config.yaml
num_attention_heads: 2
intermediate_size: 768
positions: "learned"
attn_scale: 0.125
init: "trunc"
init_out_by_depth: true
lr_head: 0.00639
max_grad_norm: 1.0
warmup_steps: 200
decay_shape: "linear"
batch_tokens: 65536
max_seq_len: 1024
train_tokens: 283800000
dataset: "wikipedia_en"
Each number is 128 + 24 x the weight over its row's rms, rounded and kept within 0 to 255. Layers, rows and columns count from 0. Numbers have three digits each. The size before them is the row's rms in percent of the matrix's.

# layer 2 MLP down (transposed), 768x192, rms 0.153, rows 318-390, columns 0-95
101:142116101099100152125129131089114112117098114152163142162107177102125126086135150138150117104146135137118107120161138123111143112123154142139168127149091166143156135157099111114119151101083117140127168113106152116179144159171145164184145155138152148128122154171106141129119154153147139101
096:160157140169116114123145113158143160107163162187088104126115172152113122116109127142093147096167122103084113184130131127143112102152096157131135171100079075143162157118109133126150110112148128111083126121107158086116143136140156141150170131155102098135097148142135125156097124127108167123
100:105147127144111087149108136166131168095141114103167108151116154127119155127116140132133132137112095142151168100070132143118092156102114139125095101062145130122142086136122103131117130151108126071106135122118126136129166122134138166122121164113162087128109139122126152103105141142131118149
087:175103084116099107141118142125103155143133176174137142145100156146146144189140145162090140118113092104118143156146122116151111108142140162155114143122132096104112143114141114121143150178098131165114129139138165139102117092098100109097142105113114120134143142141182125112115098153151142101
090:134132134145127132156121149102134095165191118127138090158127134101108129085078138138140110120117138109110101156129106146118140117160116140148127134108087165124129147123115158152154136098153117110081133082073131119145091153142148111134144136164111127140103173193125117140131178120150110137
096:147101180091171142150134148101151099110138148148093125147080131101102141137117149125134133174100174149154108129164108129162135112132158141162118110149142088140129121114112108113100110131077133104114129138146114092149111104153133131140155107134140117131120121131097129118108141142155126134
097:122133143106151100139157148113178134091132152075183106165143120134143128146155096157138114106140131121119148127107102146113120135163120072108118107126136076127083134159148119122117147071110090104137123118144152164103135235133175165131100103127102098112133143108098162128124125153123112112
092:126163102138129152169163147083165090168095133112120117131116154127108144120104138123157153092121112090181121137140165156130155150099109127132119111129104151147098131157193110186131172150146134149100175107088093136138097142146132129153167096164147166143128168108177113158150108151154124118
088:139100071131143137114120127085115112101117164097086121140147142074138115130122151132190151140126116129103106112146097125091107119115135093127122120123094158122145079165144105119157165179171144078169142149095145101068089096124136111084142123155136113137119169121096160100160137136113148142
099:095122182133150129178129128118124133120146099088103120137115127095142126157152134142144147125151135131093146158102170090113157203108148121125151150154153132141148120111080139129128120094123132092143150121146099116132145183110096116135106147101146154101111106117126090123113102142128143094
100:131070128160126140140152128107167129115072146126166087133130135091124140119143138103123163124112127106149153151123099177176098141114111140131112151109105086151104103124129129092098160130099110115129095140107099114123118088107123105103152174130113156152059112120128107123149124121138098148
090:169156122147116129124123065121133153133124129123184135121135131127083141127096106122119121082121158142112134128143145114120173086105122096127101120141145130120125146126132160120124101176125136118174126118141144120140094138177134124133110108109135167127143176114155137067131083162134114154
107:136103125133129100116127127141136115129069142116169126161108152158134159114114136124111147149106166161151141183131147174123130123189142125130087111149146115120134114151101133101083086135119122155084110158081158116103152156166134090129139094141136122139160159161159139114130145132146114127
097:155131116101108120128165141135163100115092093117152043136084144130141118109155139156144096193137110093176109121145140109123096140159120119102142162096102113134132170144146133139151170071136138125109130141100128137142090136099131117147148145134116139140087159122138137117156118117146121114
101:135129175118109108120120134110134174068131143113129132159077155120094110112128112151157148136110119147137120129145114133143140136141148118157071145171138143107107129142142145173107163127158127111118124126126116095168137089118183155135077180165123145166127113117123132107112141124131153140
106:124145126137159107105113091063139083135124144108173161143133123116137115160098168128160130102086161100115122118152116186143135134117127114173106113158135143157112119167120108103136118145137116151121131081132119108131133124177114110083135098141122131127148143132091141122134128135172075141
105:120099113179152111171144114104109143114130096116109182135108155128107128145145165133119114142157101091107159130102139145114152104137158091104146118155133121121142146114097160112121145112176132166154105101119125119113160120136133071112126161104100143137124116133161109117135154138077080117
092:099148077089134122111128150130092144111075096115095140114134113119165113120136136150157131176099105148118144129184128137128109139150118106114118122078115091119080119135167080097109125103080115132098146136102139139112159115155104155115137087160142165140111103122141133120161116145172120122
099:152132100176116154130106131143113130105127162111112154114120116126119109132164135083128152128093117125135100133118117116156079175129118178120144095143082121148120088126124182127123117139112105151150162141085139132105125130104113150155149138159095095111120115110094135124116117150157165157
098:148128114128115130111141112115149120165121151147113193115178120123118159085111171099112143113156130139171156095118131148120121139125125138146124099080074113090105137145134165097145123074126155159103119148114088100114123133155111141109095074128122081136154133132124121138134110118132099127
099:100114114125097152169114113116084143123172153112102099124185110142123100150138144140158117150153161113120146143106088071097151149126111129073124110154132131169118149118124110081141176119143133142127110142104153125144125153100128103144140173119121085144114075131099133095164140132148142130
100:158142121155113146092103113146115156135124142104106145122124142070121141142156125155143141166096145181089137096121166115112126118107134125068097165086132132155103165161138118110131125106104148073137100119101103125148094162124145111125137124087123108112157115095131109072134111124119131131
094:141134126104152146116149157090162122134160138158150158172101137139156143127142141125098099115129129076120114125123143138166077134141123155107106149124136132137138128162096185111144112090103112151122138147099111113135123150126122147178111115158165097130150127128145110180104128133157161125
098:111130162121118122123167141120135121162138110108159151135118122143125163146138123113110107110073167104138147165088133141138117127139162159139101132135138153108112115113141121115136144145116113123122125161126106136094121136164165172113090131128149114131147124089189145130137114128113125106
099:068086152163121142123103154126114104129088137154137133138140122161123113141150090105086099132126115108166153134123158091126125097114105127109121122137160152150136081130127102113123159147101101111110099126196091133131111160131147128146085142141101116104180102135148132123149133152158137122
092:147140131150156159160127103137151123109078119104136177171131146152116132104140137130112115131143134085105073077136132157147127183131125117079143176134141111126118148123158130113143121120100127119127084135101114106150162139131129164152148138135121118140158069114098130130096108110111081127
094:119153111097108142102116139143172136170097145120119080144148132121131121148165084123130129095099127102156175156174091157154168169111138107085142132131143119162125163143172113153134185126111121123154102147177139157120111130121137128144137117169140129138142116119148130123100158112122146122
105:126145114109116127105155126105116094121113130198126116115112135132121115134124103152107097159160142117118120144155117132139155144125117121112109169101066105128157138141137153141159098093138140122086153146159124065112062149127130100145116146149158124113127185158149124148087110140125134160
100:160155119165127127082102103109161139139147124136121152132142133158124122086156168144121093134138137164134129141122092130099116127106124122151125118113127153149159104119108102125138174173103066100092134084106124094131092142190136143134173101088135171141112102153144139136140116105167090100
109:138105162160115150093120131168117143134137133163134090127151119092080099157152119109123112157146145151161109064085127112126151135148145091127168149164144118134120132105127101134088112129120132107137129141059103130163139116122124129175103142069127154145162096149115128122137159086099133125
090:170132147135155159110082145141139068147127103147172129134114119082155134094121099122090130155134120136106089099167112125171124136096077120122166149105109161068142177105118140114136132108117127160120115129136118154142135170130122123137115152111169151141134135151113111160087135105133124122
103:099121131113124111138162116119084145089139128128139116124150109099157111142147115200137146132094161135117131121105092125128142151148127105114110114152138119159136133155145107148106138161124143181100105113161157125116169141079109122114138173107153165139161143108157140104156172160147168115
093:125128114177135146116152075127163160094155106150141133110103143118170119172101155110119128155161118152129090117126133146142113097110146156118141157144132123137163116135142151134167118129155147126121167137101109133136121160154173168120141059124140121127147150121112148147095153139105147126
095:090113105113137144102161090133125104119163084120117119167156089099112104199138086106170127142134135122118141145106119126161140151123124135115111124142144155112139133148159115153109107153128158110139132067157114095153126103141106149124120088158110125119130139106145163106189146135138158127
097:147161131193101189123078107117130098115135123151135097125117130107139175102107119105135091143107125079074128141148109129125084101149088119119110145129137181111095166118114087124118153128111123120151174174136138136129118135142094113103127148141140132100139124136095084135089149119106140139
103:134127127124155112146172129148090155116117158110095181120097089146145184137134119166123151142109137144122182121103096140142163144096140094086109143153141158125160097136147109129102140137184114143119150141107108154147137124123118074099117131112111162158156095108132129149152094147090168127
107:111107130149129108170134099151099130141118147095144124140150122092168124119137127134154081097139092160101125161115121151088134083137119122135177117118189147182133154124112116110105097134133104089098119128070141148169191120116097108109135102126111111122114150114148121148115092130114108111
112:115124116146114084131133109097100157135088063104104114127114105115113125143163115173118109150111100129140156119119139155134121123104111091115096114111136121118112169170107164142107109133116124124112144116146147173084104123182128146113137153129151104129105144106136124105145091132133140122
087:109109125138142120126137140146129132136066105120087112124134145131127108114104099121112163110125150147064149154159131143125139129115140144153103157099177091102110158125139110123178122122109080163115129091167117169081129103067148107100188135125122106142128168125131108116156114085163095176
099:151091104099100130154128087142125111142151097111115106135142162135098106175137139113134090151141089141158164126102088099125129119136129168141139132118129108155110169100135117112095164189139130119162119111145176137142081104124129138168123136119073162180143124143120159124080162118166118119
103:187089119103138179157122091124099144100124138111099138128155125156131125132143112162138128146101165166149128112109130135151174110101124146088111133153110133151146139133119126112089118132135126129121136114078148086148140152141152117143168190098151137122079134134128110144125202095119110145
083:090149091159118107119104110138129115135122093143121130123115120156149110160127144140120130110099148119119086165137116170101100147144101127124119103112137085170146139154148142187117115116129143126131156140134121154075127108116135050128122135123154165149079126100126108098180135119123128151
101:127177158139101077112179097117149147153125164173146152155106182132160085122094149142136084109117111111123102136119141130112111159130076139099132154132113140105113147117135142156155121144096131114090137116143147179130171150101115171131137126116106146122107118120090132108101131126132142115
112:106133111115144163124093142101102136080162145098127114086116133128127130171160124123101113163143146166107117082102094085196136155134146120151118126150136142090155140070127126150097144151135158134152109101103107103083161130147137138114089149113110144135148128110153114140146137185086141131
098:179130138168149102102125121104142139117096135140159099175138110121108118140122117070100150122120143117099090150155099180153133090164162116115134174170093110159147122152156106123181107088141129106148139102163128138142134146135140115130166128157127115079127122171116164126111133109159120099
103:128096100132130140114112156130114112154155181148130140079092092112128138154124144113092105121101153127110160128109146076145159130119116143108140126106140150079113123134108143106102159164145150115140075108182128088134084126086101135153169138127127130077111086161091129133094147182109152125
095:097137091106172115137101138147109146128084113146152156095131140100176132119133110172116133079131133131072120095114115113198111089119125106133108090138148094101135110152156064097139138133125080164109128135089100124109140145165143096124081102140170127129147131116119116102117136102117101114
105:126107079165106185093108102112124144110124132136104104092141129111146117113101099151174187135136140164072102130149118110116113127125103139124146162155138112103157139142143139138133176133122078151158136159100126153141146117117145160106132115126155139106107129148111179179133134132098142157
098:131119147131088128088136108130129098151130162138110137154157144145107110106128108137115109135096120082141080107135112122140120147093130133124134103180082088134089093123154134114084133130085132124124134128115141097102146121132157132136083163141120122124064080113125123154128115108161151099
093:090158125139154097119107112124137159173153134180120106127139136098177065159119138135127136113137160100099109102147132150134093142114106113148161137085091141113088109114154126139145136143111138133137151158116114070107153114156143143125131106153115167135114121113119116138072105154133177089
092:078141158135119137095111113185149134137093092077152077166125164119124133076141095171101108105130148117139147205125132113162125062124151128106114156084165122103138126105101167143120109051161115116139127098140169130159110147095142100129155121140156152137128120113103151165129106132093127113
120:135137125116156139107090103144157149067134114097135117171087131149119139132113135087135129117132111122116128128132124129148120118170134201150093115152134148137128113147114123102122146176161136156155105126130144150143140130163138125153157110146078122145142129153123084107152095161111116137
093:148104130119165143096180121127128110133134119158142131121111149104146158144101129133146108141141152125099127118132141151161103087153147134118103105158166128129166141132141144116143129135137168198171093113131101131114118144112089098151143146141170129142183113108156142100157131125137142103
098:142130114058124120151102095158106085116172149115107134104166162125100114142103104135126082129133135128114140113146088135112170159129117138157094130150175108172124107148064131160141119113124124085124132128109122131127138148124157102133129118134070126142111122142151107137167122121086125110
120:109124139097131138159107139151127143132115157108122139116120123141115143174113101125193158137162153164134136124086136124123166115168134148142105128153161173144099117135114095157163131148141117106151083114119157129118135115109149116151150147147156113095080145091137152124162124168139143120
091:114117129107152117117125110127160121136140106139132092077089130140152124106135169139108149107131120134123137118160102126116110107117135110083122082128143093154092120076123131137138146129083109140146168175119119116106101165144090106103118101153063127127109070135084145079117116132122149080
147:126106121108153123164136188133136128138175103134117137118172091146126132137151117137097103108150088112148146170117070105174128088109120149182140140144089128156095092077079091171060156103130126101131096138104163135137166119106129091141130122150111130150103152152166114148120120106141123149
095:113135121140102142174119112131120133104086153102134132151107122104072107128157125111124141110110134153145139114123146103102120142168132168133112159114100126156145151144174116126104120173173120134076113149075145130161122118127152142129095139136152138132130145147131112140115095121150107118
102:160130140152092115158139137121106128121105113107097128121159150105131121117062150088100121127122109123136142115122140129117106155119082106125171101136158156127139100149111097122126098122126114130126127116160096130156140127150154128117110096111161159114194097147098145118110150136119127130
098:090177184160112129093118128131095136162134132098120142118147159111112095127146102188138115161153105146165128094120123112081136085138086131098170111120113139166130115116136152113165111137143143108141113147113140146155120127127157090130126130131142131187123157078138151122082147115107142168
103:129131142137122139114134178115158112144122093105075114174118100143110121177145118110153109141085104094128114070148172150153093135137101084097132118096148132104152111127139157128144132139124123175154114089132109129135137112133108136156121148108128166149126094074094196120088150137124079115
103:066095162099148178104154129127137133190146126188119155143123141162164161088103115117100136131097142134120158109147107091176153122162106135080108105075111104120165162104141143090149104135086139147136123127148137148124140111128121095138144116139125152147120141085124150109127156088135105126
093:116100117112148120090157135122101120141133119143113144138164074148077086141110133158130122166150093120115107119132151095134133112106100133098144125125116145125129093136112137114137115145119100149114143109124143113093087173112137175085097118137140090127127106143130139100127090130133184129
098:122152132124149104108160123085118098121082122099132150109132125150136145145121141116148130135104116136193114163126171105172092157128087129112119130142122107113130148126102151141134103130156151112102163142169112072105160116135161098123135124114160186155151110133130134072094112132125224130
092:164116084170128131134158097133149116138119109094124150162117089113107119127096144129134108140128174107099172151143106135127173104116097070141131132126153158120095140103110084101080140173119121082164124186120143100167107137122146112116160121100141151128148124154109149112120100107135143129
089:099112154180106156126154114090138113155093140137174121118125135105123113122154121137128127172137108136122122181121174128161103178094123102104117083158129112099099123147150133121156121113108109139143148145140152138113114149116129124168158133142135138142153095121118097112123142090084135100
095:108119130187171150133128123088107111160166171111153138158079113115130147122106143154148108134091092134072117151113064132155137120151154148179130100138127145138109147107121079147127107140113109087115119121138113133076162115115146079168134134151131119120088149102139137143177124095140135141
088:134131119135175094111083119130105116154059161103174122147155096124150123092108123118108112134159147164158139103139159131092086104096118128147118117130121167166135155178106121146140180099142164100097139120139092070141138111152137135117143139124133113176113139140099134109131087087176144116
094:056169128115163103112113102114115144142139147152094119110149157142130078163147106138114118184142077121121123111098127095133154110122120148114134134125106155169124115095087121127149090106124136172124119145166155166126181120181146081117130099149158129129077126117118120129161152115179147105
096:164115138123130123153130154146113086150121137158153158145118121149065132129128077128144113133117132084140087125132100107139106088142098126126155126149106147092165114096094091111140150139129143097095167108129158123152131122129125152129129133155126138096085134123105090156134128107151115159
097:159136136135148100152169142141091180166113150110106102143086132137131095151128099153114090173096129109125136087121087119169159134098156101111129093169153126144113146159107144126139131141140171132142132136165139131101118118110116119126092176101135171155104142151140081129143079111123077132
092:131139110144125126140108122108166123135154133128094116131181137112121127180159142132099166153185126120126160115123134163146129135127160090108143123115159143161154138112169109124129194113170112113162129097140169109145148125156123119146093151119097130136136117156143124118118137129138170152
094:109148165134127121099157099144135162120174135105116138138131072145122132109141142187151144132167147128081182141167166073107130104151132127092146109152169187137167135144097106108116136086107120097111125133130136119127146106138114142097160154136150113117134157143133159145159144141140094135
# layer 2 MLP up, 768x192, rms 0.172, rows 319-390, columns 0-95
097:096172116105114106154120126112088127113120154092147105108112146148119137106178120172159154090120156162122114162127190146172126134167143107111156127161126150119123131160143110130091095139142108172139146142108122126181168136094101161141103101142126159166144123081075169104127127152113155121
098:112146118102124146150134136167162117161123138118166150114126118119127095124134136126131142166147144155150125158157073042108148129137156119123119160060116115110131113163100080081140155116132136155118107107120130148118163172128130148133131174099118111137146101125115120122098149154127120078
098:142137134115081094086143108170179151167126164121140145165109106152133138116155113109124124108101135160062124141121134149094146160131148127167118149110124099119137099102157135132094094165107114166148140109115151131120117147162159129120133134081102104125124136125149127142158098148111088136
097:150102142106117116155129120084098140125087158124118115145141129129150130140111115124128163116118143115077114124123177132119132140145171124167138116083163098116160130153075104128120145200108152137132129201144139134155078158122135099161111109123146124138141127149128119114134126130100145103
094:129144158126151110144069110118139137107174123139126176128145120116130120146134160110135124083164159090130130120124144132101163119116133136116139188169123104093125127117146155096130145128135134135121145116126163151140122142135138190152130184091106133096129089132119148113125152108120155106
099:179148119096105136123130104133126084110085166090150122148130096139142160136123072115127095187150138119133153094139102173136141127140117145141160099140107120130147145169090153122049104130102098132094174090090135134116109091131144152135104081145112086150113132149091127127161148135096109148
096:176116102106130135105087138116138144126150127128132113118130123089075153135105143108115158138156157145125166077116099133100088103101120174114166123149083162167092146107096127128151165097134145107085092128126136135119146090140144167126154104175150091145122147114137118125145135154161133097
099:106111122150100105110148143134126090158111093145124117103138090122124136105128102121085121113098124130164136131135156128113131158110121130163126133122108118116166159161075103113115125100087085139123123132150150120157110122117103190117147069142107096093149105129170158118087152163088133155
102:145137142153111093170114127145110133146155119142184099148137146093152147107097154172114122129158125140139149153096087104108128109151153159167122125130162145124135149176149123150143135159156133132083105087131150143143134126185147133112129113126152098157113122160063146099138148124124095149
105:141143139169101100124074141118150157135152140121156077088170162151155104128113148139164116124107123144130065147112142135106144154116146088102139125125172146123096131124146116099111136152101160168121148137083133168115160112169135105130153071143175134113134127112096152109163115154132121128
087:112162080089079108107139122167109094133116148132140144086097136083159139070151069148124115124106105067096125103085148130153149182137137142126110144065154111127161136167129118129162110128100104122160094125119095117147148115140147113163138115114094126132113171120143142123108130147114143126
096:083169152098100132089098128135146145142137141129106131128115135147176131130182141142114100126123115133078126126105129089153145125084142123123154123129140127090152130094128122159151177116121125106118104124150137129158145124087209107090162134142115139081117135137097143151129116149169096089
099:184105111139122078144150154108126157144121153124145116104173114137152086144088134125121144138150154130128145125100136153112080125076136151158113132125135155105103107132131105105120150117138104142080112137136069139115159080138120151110169085146145102082101124140123150103095130138141127107
107:136141060126125128099184137142135193143124142146136140118122098122183148144117148108115110135129146128096139149127130124175140129138105133151159096117123172184151150128125131110141145142147122092132151112107144139130144123093145105131138112162159128113130108130140099131158126139103097122
107:096120146147099144099140087088150125159123125145142140111147106110111122108189097113139142190158133122094099123109129106056106170131110141098134130129151134177087126142094161159118137159138109108137153112116103130140171108150111126076126121144157110126117124119131109126113157139122131123
101:116099098095112123077124135160151162125137125113149130099122136113149133165142094108143099159098126108155146148120115100073150146123104132148135105134136122057159142149111134119139123146091124081081138116108181119186089147105144165127150083143127123105103128110112164119133141140136138141
092:107079141131157093144129136150138116120131167098109121149163113118110117137096141149120114136172134127088127130124151119152125136117174106117123108124143169072133136138079167129137105157141134116129127161169133141115141176123129093113133113120158161143149133130105143138140147111109135122
097:050113049099175093170090103141166166145128116150106142102128160090127099134060120104152119127097165148147130163125136116102109149162144158118108152128134146127143144167147134130150109093140119142156151089144129141176131139123150154076121120121137126118115106173146107128115108157128187136
097:112123100162124101168107119119139119127123105153124103115098161129148151115107133141144111129111178162090098140125149140096147134108116150110116121165184111104117150097132120156081141113148126071101151103115140168117114163094144152117195144087120120114104115130148100101151155175143112123
096:170169124144140174143139125165125151097092127099154116125161092168107109071131141114132098154122105130141084124125131081120161140090087101141112116147161125144132132146156091133147158115094136129107104181120097128108118117124157119159127119105121105149157136149145123131166158108133130144
103:117093143126114114151112134144106154133158170100162124149111158102126113140137142117174150097109116125092134135122183151102130131089119156143124128112097089151153146108109126091150120139132121108122156132132113164136088168101174116159161171106176151090151155117092075108149154169140120151
088:130180084135089120134138156150067098079164160122104112107111176094131097141141117129112146153136153119148129162149135114108123181144136110122130140123154137143158144146151139171112171112122160141174153160103103137075100130097151097122159083164111112094123146169166113141110118123148116139
090:124135086134089095136149172109118112159117170111131078119121110125183131149102125128132167145127135143127131154130140105162104119132144081124156113165142180159144098120116146095124162142108139101127155141097107157152120115149160136124152090104144123105168113116179108139124148115111090139
095:109145150171105115126120121153088112122125111124146152104107115145161142154123130133108130151124096107108129130126149122072113139148152107112123145092114133139110152129100129120173151109129177126081085140169177112160105140132158114108095096108155135142168117122183146128149111129144101204
090:136125133117180093125120127137144161117127126136100149115132139161152133171139120147119149166124109168144129101092103129147102090113117167123091116118142159153128135107065088121130170144133124097091159139099169144107116144164120122120111130122155171144098170113165125131108098124126106104
098:137148082125162116150110117123160095081127121109108155150151115080111170063141165087153140138148144151137166132097059106080143160103170141111131120121119138128106128152119163152152107091105124116125142131079156140102112124183106152131078123126131125135111133141093085144094130142168160113
104:137115117146124133154125120138132166118143149085116139126086142134168126127141178087136145106090153106144140081114162100134120126133143141111155140160172163143091132125103129095068128179094128125195083132100151194105162116131131131104123133104107139143140077132126133126138148134147128112
101:112127166123103163085146177098092120108153112110140120114090171139146135147102149088165127130112145104124138123101159151122160127107107147140133121163118151099101135093092135106132117130096163084142110106148134157165159101147196138082141151138114090089123143114128117099140155155159122152
109:127139144115169102131125153162075176150147111125085124143112146151096119159146111168153104115123111117173146117101135107117110135130108123163121134105174097132199112072109097121094117143119112155157121123113120144143138144130079113150122111082138101126098106122109095155137144101104112115
089:117152124124084105172143149142128123090122092132139100127127110103138088167121156109117102095133138122156122137094095117094132157104136132105137125146151140110126111150146128119127152153106138161110144119109143097155156104164111110121116096153142137132151127178155164126099172122154101140
111:147150149087099104141152147112115094150090135081145129097103122134153149118141143117131116137123120158126102145107130145112156133136139111133146118126116147128166095137126153187119111168138105159115159136136137118157122103172138201136115118161106107131137102140169084168115171105106117115
084:162166125168136159132119131152096114140101147126132124097135102144128111133135119111119152071126136148118102080075108081135117130122147182156131093146084124138151136124164126116120186150152138151129156124093110125148117102126120170105158108117150153147106145135149108104138098099095140099
097:155080144123112129172129207174107137102173129120126147102131103108136138138129169151121136124116105108154127169122129104132186102121116147120109102123133127121108139116136121102116126079116139162145117072102128118104124138153119129147123113073117144133158127145123163130116130158120107131
089:113116145108128109112163121145120166128161175100110117131104149128139133157129163121150118149126128139129091137100139157102085138130096133126123139127148142134164104094133134181106138163173123102114160105070115147099136116158168134117145115120105104141118138081132152126132175128089086080
117:095125162115093098121149091077118149131124132128147189135130104131178149143140112102130126144147089162093163179107146108108076124136161132115123134122147125119123157138116160126157104120121149123097106129099118151144141139143126113105120118099129162161147145102121119123128078129141131130
096:113122124183103108099118174119154155099147117152072128137072128133131127123166149127107125141143146151164126142085140130108122145146168119111114109140147132129143089121121108188128155144159090148111147133158107126112132140187129133118109128124142161172131137105106104146161157147094139109
109:122137138147153140174159109106128092188098144150106150104100094182131101147104155072133120127101122108051147122115176125088158146155151117112122118109114125134156147132097159147118147112153099129139167119121160153134112185148119107121129093095093146111121154162124090115164106116144127123
085:118131123134128146169130124125159095164158129091153118120106114125164128137170146115166102136107123100115128144094108102163086099109125124092145145125122122112155108132166153174106112192106165102146058152123173153116114120119137161104103175156144150143141128122101097139150117158115080163
093:127143141141086094146135149124143148165145154112139204069134127129126103090125120148153077106121136101120163073121141042123132141104135133129142120171136123109154117130109147129151131141152104135143111113137157167145120103145108144138106121109147148132140155092089130121152113146160127161
107:145145136120130124117096105102105124070132151093107138130162145137103156149111157126138126116168119137091149117128155152112087188088119136109136141164129165136126099123134131113121132069111088140111126114120100139079178145199130116126115144118130120144108129121147140105104135131162152137
089:121146106122154115164091146119157127129131142079121092133113106130142140079098178158140180132135114123132169154126130138148162148120129164129114180136103128131161142135135157124126107131103142119134075147108135090156129126115122114125136171121116115133148141168094169084137131122106155128
094:087153112120130154152131114108081124143088151138162084119106100146119161116143142148086139127153106087129142102143137149156128098156097128138120178138146113123127146161142130107138104079124127133127155089119157119118112120124145114081138111135102092139187141140177105112095139151099075075
114:109136137115102148104128146128120140099105087106138134103143134119153126205170123141105147111164111097160154134114112087131115135164132118139116131121172138143135120115129129084141152125106127106151113131114130145127129146117152071135118136103110105135111107098136129139170111135143146147
094:129126138085154161131163162108091157088116083133119165126116181141164078116147143118092125149119168130118159121109156130122119121152134139164133102157145115097121137119167123150151138088161118140131074115092146125161131127143150145086144120138138123130117143155096086103105111158131138140
102:148142117153145095104107146141149118134082093076105089131149140154124119180148122158141145119153127130099195142143131127087097116136176101118135153138202128109136132153121124124121154119171137146141114131104136116152146108118147129119130132082129153120129117166110090096123161150108152125
086:100130090122157105139097139128119157182141154170088135094105110178160121122096153099111116106153063172158165139127100080118115102107095098104118124079157097145152150105143094117121141136142153111107157125109175114121130131172075160155130130130140103140126142119125132133144097164129128137
097:123115116160107164152108153120137127128090097104130122105129135118141166126135134213116153123135139125137131156138121138105118134166092098132124143138139179136138127127139130102074147108110139102109165098119095139148153097116092110124088100154141120134151120127130167103098139149144083168
112:158097115123141144135119115126142141139119148133093140100148156149125136103130096143166099099117076160101178125116132120096092075134124110093152153132172079156170147118098165125102144143117158087124132118115148172156149109108136102160088138097187122149100144165136137106085119122120123119
102:094061108109139159163098095148161160139138097148136138122119130147126136100101149155145154151163121142108135122118080130109134088146106122131141092101093138156130126195071126116105166105127139139099120177127158135150127133132139142121110112092124106104094144094192112114120144088130189148
093:127125131120176157183149137109067111147132084099106088143130104129116109167128142099174185104136163155185148101080165145081145129162117146121117136136090112163141144132140114102142148136130131131129091144107135147127116142169106110135102132070128126126132126080159130106133153110146144150
123:147120133081199129119092085092149103105169116164124107124149118148103122102121120104112146137114139124136086121094093113115137137137087133124133140161130073132125091181090108170147138090121141140139166085124151150127097127151153152117140153140087129153121140150132147068131127160135163125
080:124134117148145143157119094127147148120152116138130132101137142164102147131164159136142124115117115135128106159127120128112111089108121142149159127102153139093162096125154132135148151130102149127114117135117063108107120164093125150129090142132127133179120069102157163100160118169140150144
096:136151115138101106123112115118170183110163136088165116148136158086141138097109145124142110105122121131140096124079142141127135159128130103172135117126135114123130123142123117120153149128111113088112121145146099119085142187120100134153182096170120166124115133141116104103167122054123146141
131:110155097135142143135145111137148144122133124092136145114133135151121119150114116113162096153151141130150080118109097106125127122132133141111133107154157122119138064146144126137128131129157106097156121125145150123120173113130161145115142147093172126138133167122116115131124110117096133105
086:098139145097133130162108095155142153109173096109133094128121113119133166114092143116129126129143084123132173083150099174135118142122105150154142138131173065139136155131118160184132150123118137140112158097150147144116130087122137128113117158165140155121105110126122141080113131139086125119
121:148146104166156125152114115136139154140136113137078115109169092139108142105173092098138115105143106155120098092130111110134167151138125096119116101114128134128144091106079080103080110132174134156147107131144130120128168099135082124109144146125135105099153153124128140147123127127112100115
104:130108144146104120109112144078135127120149148089110142168137114125115105174141130156118137096134163142130103122145124106118151131128110144135121126132123143115133135110075132118132170094149103071098132140165182162122114121106130144128184096095156139098153132099116150168165152122117142111
100:132148150112171125107144124119177109144139153159175119134109108132133158109155164196155121075114100116124119150112135134110131127125131107160112126139128127150123129105144152126118152106118172153148114125082141109103145162119145143121129094111167098133041146100122137120162118116115120109
094:163120140091123106090161139124108145127137138122105108135133125102152121154149112133177173102067131157081132151134139143126128128149102095163121140154135139121128189154128143090110118102101168156180169136119106096152120170152115099132169150109160156092112158116149106075139099100088170110
105:128112120105145108130121109167140159058119150112121106087140127120127136096129147133086161074093155150175168137106105092083138127180145122114088121164156127108085132136125095194124177132118102116085098142142163137123118119122141132133108096135192126152130171187117099125141128117122113106
114:137134144166077133148145121109150127101110130154099085135113142136103171096158138135114113107137097144162162158144145092170133132166143153143123131146151151164125146136105129116091111121131172068145102134134119114132120105114151135136120125138178150116138178120092101152131122121151140142
099:142128126148101132119154141112130138117169094122149117151142092103090178152138149115149124124081130115151114144086121132112170085107128122152084091135127122112161136143137085119083128147143137136135147127155157158103157142100141160107143096123142116094153140099140120166130152094153083159
104:158080145134161103111131175142128129134173160086164104126167114137144148113158158108176083127140096125113093158162076125129119173066146176141122099151151148147137130123099103097152137179131162086114128109113150125077185151134115136140141136129112164135132126102142115148151106139119142120
083:099175170079148121118114100130160128137163109132140143124092131115156143122078133160128114183135103152127112140111150124130098116120146166084138132152124115107115115148138138129109126131124101150105144139118105082128119149105116137119114117120160124108100078131106114108134082185161122141
099:089143136109116129147136126142121130101116113123120132126153067089113152145107149101134146140118156156148171126147173130129195155144091149117125133113101105093141173126138136091124123128128149113157127119107087120112094126149150170092080153147152085089151148133121127100113147125125114142
098:113148145131105132142132107100127123142138131144140112114177145107151154129110108113121182130155057205123118126138129121122127162106140139147114116141134119106125109145099106109089152165139135119157106137142127125110128162164109086096196084164108126104121147123120147123139082101173135109
093:117141151158118069120172141131136141144147150138100095115102067148117129166135106130131153081115124103127131167108134167133146147154154083115117157103167107145157148101157108138147105121149091135161115124098137166137168125125107150094084115132121166126127130147156128155175129124112123149
093:129131144100127144146096101095121123127172142099159157127157097135098082129129108127158133099101089153130128149118127137073128173101108109143158154109109121128172149122104105147138138164152112102165135075151143177157106126143145130119142134124091106077132180106163110141133142132180156129
101:104136138155080114079162152101108129155147153151105132126175109112135117128136110123133149143127124112094141160076096135140138125120123124140158095176141109107144094161143127137113115136116142111157123123130147144119140139147126121135167095137164123119100147126122116143160115152098146128
097:125144104107104108138071104091128115114149134103121140105113135111113095125143111150121129157154179119132142144135096127059091145126147145130119126115124125106159095165104147089149108133158165130180130105132130105125122151150139128131122137119099117133101155129113127124113144180147133104
086:089144147137165079147106090130144159098139126138120124119171147111129161120165118120154092145109099128036198073151152111091120119161160133125145114122162145111149103133118135142107139149134140177141093072119120126142128106126117121107089117117123094153093127125109116085135113133163150106
090:121147134121169120108148128132111122143146157114134113139156109174140114125139135068142144140076154128159068099132123150145123103145128131135148115135141163145106117160156111165159149109145173152104100125114087118108138115187121143167119139117157119108118107135151090087112136138139131092